python train.py --attn_scale=0.125 --optimizer="muon_variant" --lr_head=0.00703 --steps=8931
Each number is 500 + 40 x the weight over its row's rms, rounded and kept within 0 to 999. Layers, rows and columns count from 0. Numbers have three digits each. The size before them is the row's rms in percent of the matrix's.

# k: layer 3 attention key, 448x448, rms 0.0854, rows 36-63, columns 64-95
# q: layer 3 attention query, 448x448, rms 0.0858, rows 37-63, columns 64-95
# v: layer 3 attention value, 448x448, rms 0.0862, rows 0-8, columns 64-95
# o: layer 3 attention output (transposed), 448x448, rms 0.143, rows 0-8, columns 64-95
k36 078:534467488550507448474497499528548512577505517511540484455486467449454546546488546471553582529427
q37 080:517620490511564554442503534500468538480468446550520542488531465446478482482490553477549544537523
k37 090:486468519508500440492549471529500462494484477486399567549518496530512472580483525486469534481525
q38 094:466563485517469517478514541495495492518542469527470501523530458495484513493500439470477569435535
k38 086:479555508512499538527471505528495437484517498466539504529510461550517446563474504491525581557496
q39 087:465545484511474481514553475533498492441489565462520521536513502502518458521525484438526480512519
k39 084:519536523513496561508475498478521529489484482572449526456489397515542547541457473516542506454475
q40 083:527508490473438441462468507558442510522462526528543554506491546459549482496508558491517514452499
k40 081:530472439537534455466478537536529511473513463505459468435505501457489511442536508449460469411566
q41 090:447527482608552478491574516469589478492493521537466490485517446461460526450484524470523366514484
k41 090:433410532565501486565503549523440509450486455455431564566512531532494489589495446456474559508541
q42 086:534482527513440476482452533508521467542522509554494476531437524553463462422443463442436505435432
k42 083:515565492529489509474556489455463501522479508430506540506500453522506559531497549534499525529444
q43 089:559475533469453565523461500491528475519489477548493492403542517444520515524481468499505539527480
k43 084:493465501518473509471490475424555539503534477564562500474486459568439598452587507567495484535488
q44 090:449459548419468578469466396479447514565462464456498549534498502476469571509439521520448473537606
k44 086:538563534546489497500544514494567486487514513460480450418478473482488524496488453516541566420464
q45 091:518490513492482518473508459456469575522526492573520524511546418498464473476470531486485460506461
k45 082:541515478503533481515447554488569519546521530452499465506498451429477542486429578479474468562475
q46 089:602539431472465463554482429505484476473568515542523539579388503491477460536485531548490533502461
k46 089:543479513493557459515489514468505462500564527497536478530514453451471518422535497546470461586513
q47 093:508492434548500504490514511511489483522454501490520480485429569465517524508399524567590568465579
k47 081:474466485442503506489507459550502497517562467476523476491525525477483475500490552537615555520482
q48 091:456445573443490520452514514559517494514476507503540482569477522494459458486462495466507441515517
k48 090:474523566457519432533557482478503489490444506497449518544462557517548484502445444466535483499479
q49 093:439489471500468522530498476558458487537493495483506436477493495442552476468454473531458482465523
k49 084:566520474418531459460517515405519508471497558494524547451539458588492543504521534542509486625474
q50 093:534564476476511458557474465490432591496469431451487481575504498569513490557482489492479447532493
k50 086:491479517544458515492496526508540491523503517465485544532457525509591468518512498531511524468447
q51 085:430468511474512439494463474588488489536483465498482474510505512492504534511475455450531519478465
k51 084:526527548537563425542496542493455411490487511537427564432514505583516497505524506461493446464526
q52 093:476608543517582484502512469512494466466548491453462509462508524510529480555601488472493554488440
k52 090:438495514403450508468472501477521465520547524539485488585479528547455499515498512486500382551547
q53 086:537461489567450467552514540480573553496518537459466572544463531516563485514517472513475380483453
k53 082:529512526554475586483498484461507520516487492511506435522493476503469469514543470540523487507508
q54 087:520444522537499500491507530512555506548496429516504518503499530433598465438484487509534510500531
k54 085:521400489488559518555464484514518487461487572530484539477460475514447511503535567506543473496485
q55 089:556564547468463512461517488502523439560573530483488468528449463494539508556526552472473615479520
k55 089:505462522531474432515492523508478497477500557448509428547551460501508450523502484467481513523472
q56 091:516449489499512506469555505460453549523478482447473436553485468454485485500505513503516502538481
k56 082:477462525496517480521536550569460483560598506482509527413545493527472510541449511503599469512443
q57 092:492462496489510437491484479531498468453460435475511428464489491462473552482537473511446456497466
k57 083:477528452469545510495567514532582483474493466519498490417464558513455515521484531430496474477564
q58 091:527486515505479572518406549516542528450534455512530402487432505542591480471567525498481574481496
k58 086:501425497451481486496461533487532497524442562557475531547477488451447497521464485509513441500512
q59 092:489552485477501536486609477486521503486390513491490462492579514460540518439526458487517470473482
k59 088:490514462559519524505374577468510505440586492516477534472503448509517514499429443463561466515498
q60 090:498429538567411509511501500493524467484457505522529468509519493478523500478468477470525584502487
k60 080:543465482538598471438496472567419579461529539582504509512506502483507500483519471485486511472549
q61 094:511548545521466514488522530509502448519574506472536556523473440556536452486466515490520508466504
k61 087:454451527503456519528507448497480439497490471526468488564530474486500527487428534482463515574514
q62 090:538514521550510518529486522569479514468516545496530507466454504564485471469506477483494477505530
k62 084:507489485534501438551418450509494556565457458490483491557467525450599508458450464453541477507539
q63 085:504440504515437477494511535535458461458547495488536508472504563510557481503505522501449454508487
k63 084:469468498478548447497439498450549517515542528503514527447502521563480488478558499485514452499536
v0 105:523416538479520431572515485490417419477549456491531467488414547526468494408486455514509596560562
o0 115:500505497514481543444455532466507538488454444492540458555490480500486489480536480449498499514480
v1 103:536538541512503424511524520456509510514503545489443447450471543466518489501518509486531473546569
o1 112:575602504517464492576485482538503550488502497524457507467488532459462479446473465488480474515531
v2 097:550483466554555481540478509490459458471542454516504481493504444542483458492555468491519477417554
o2 105:444509484521509525428591575499502533441456474467515438423497414508495475481479460477483485532517
v3 096:548482476594570505506495490491427542484437463449482503418477411523566512527555478460495471499493
o3 103:525484547458482501469496602477518448552526516421487500460577445539498504545565519447475536509498
v4 093:543550479495542510548491528533472475498502539469483456421550516492543441467504492492594482490485
o4 100:528584493508534488505526512447464477557508566550493500486543521526462483516461506475548455588529
v5 087:508492504509477484423506499531448506494540504522466513553531507562488500463432502486494519442430
o5 095:494434438518507500475451512528502480548472484490473545507511514468475525458544507478529543501543
v6 094:548505585407480524483526580614496431483466486539496461505472479557512504515497476516490467503512
o6 097:534475533461499574498511466557447492440454413555497490521468463553462508458463415437486441508536
v7 096:506541521431410407452465509528473509539541492416517500513534565459452484530529469574473544463497
o7 101:587551491520518412524474511550511559580464509479503619525524598507513443498462471506559487561436
v8 101:536584486471526530479443553496474493368515498529435504581506477516535529496465531440488462549573
o8 111:536455514515559483523599522438470531514486534428486485482484481523544520509513445543493515521483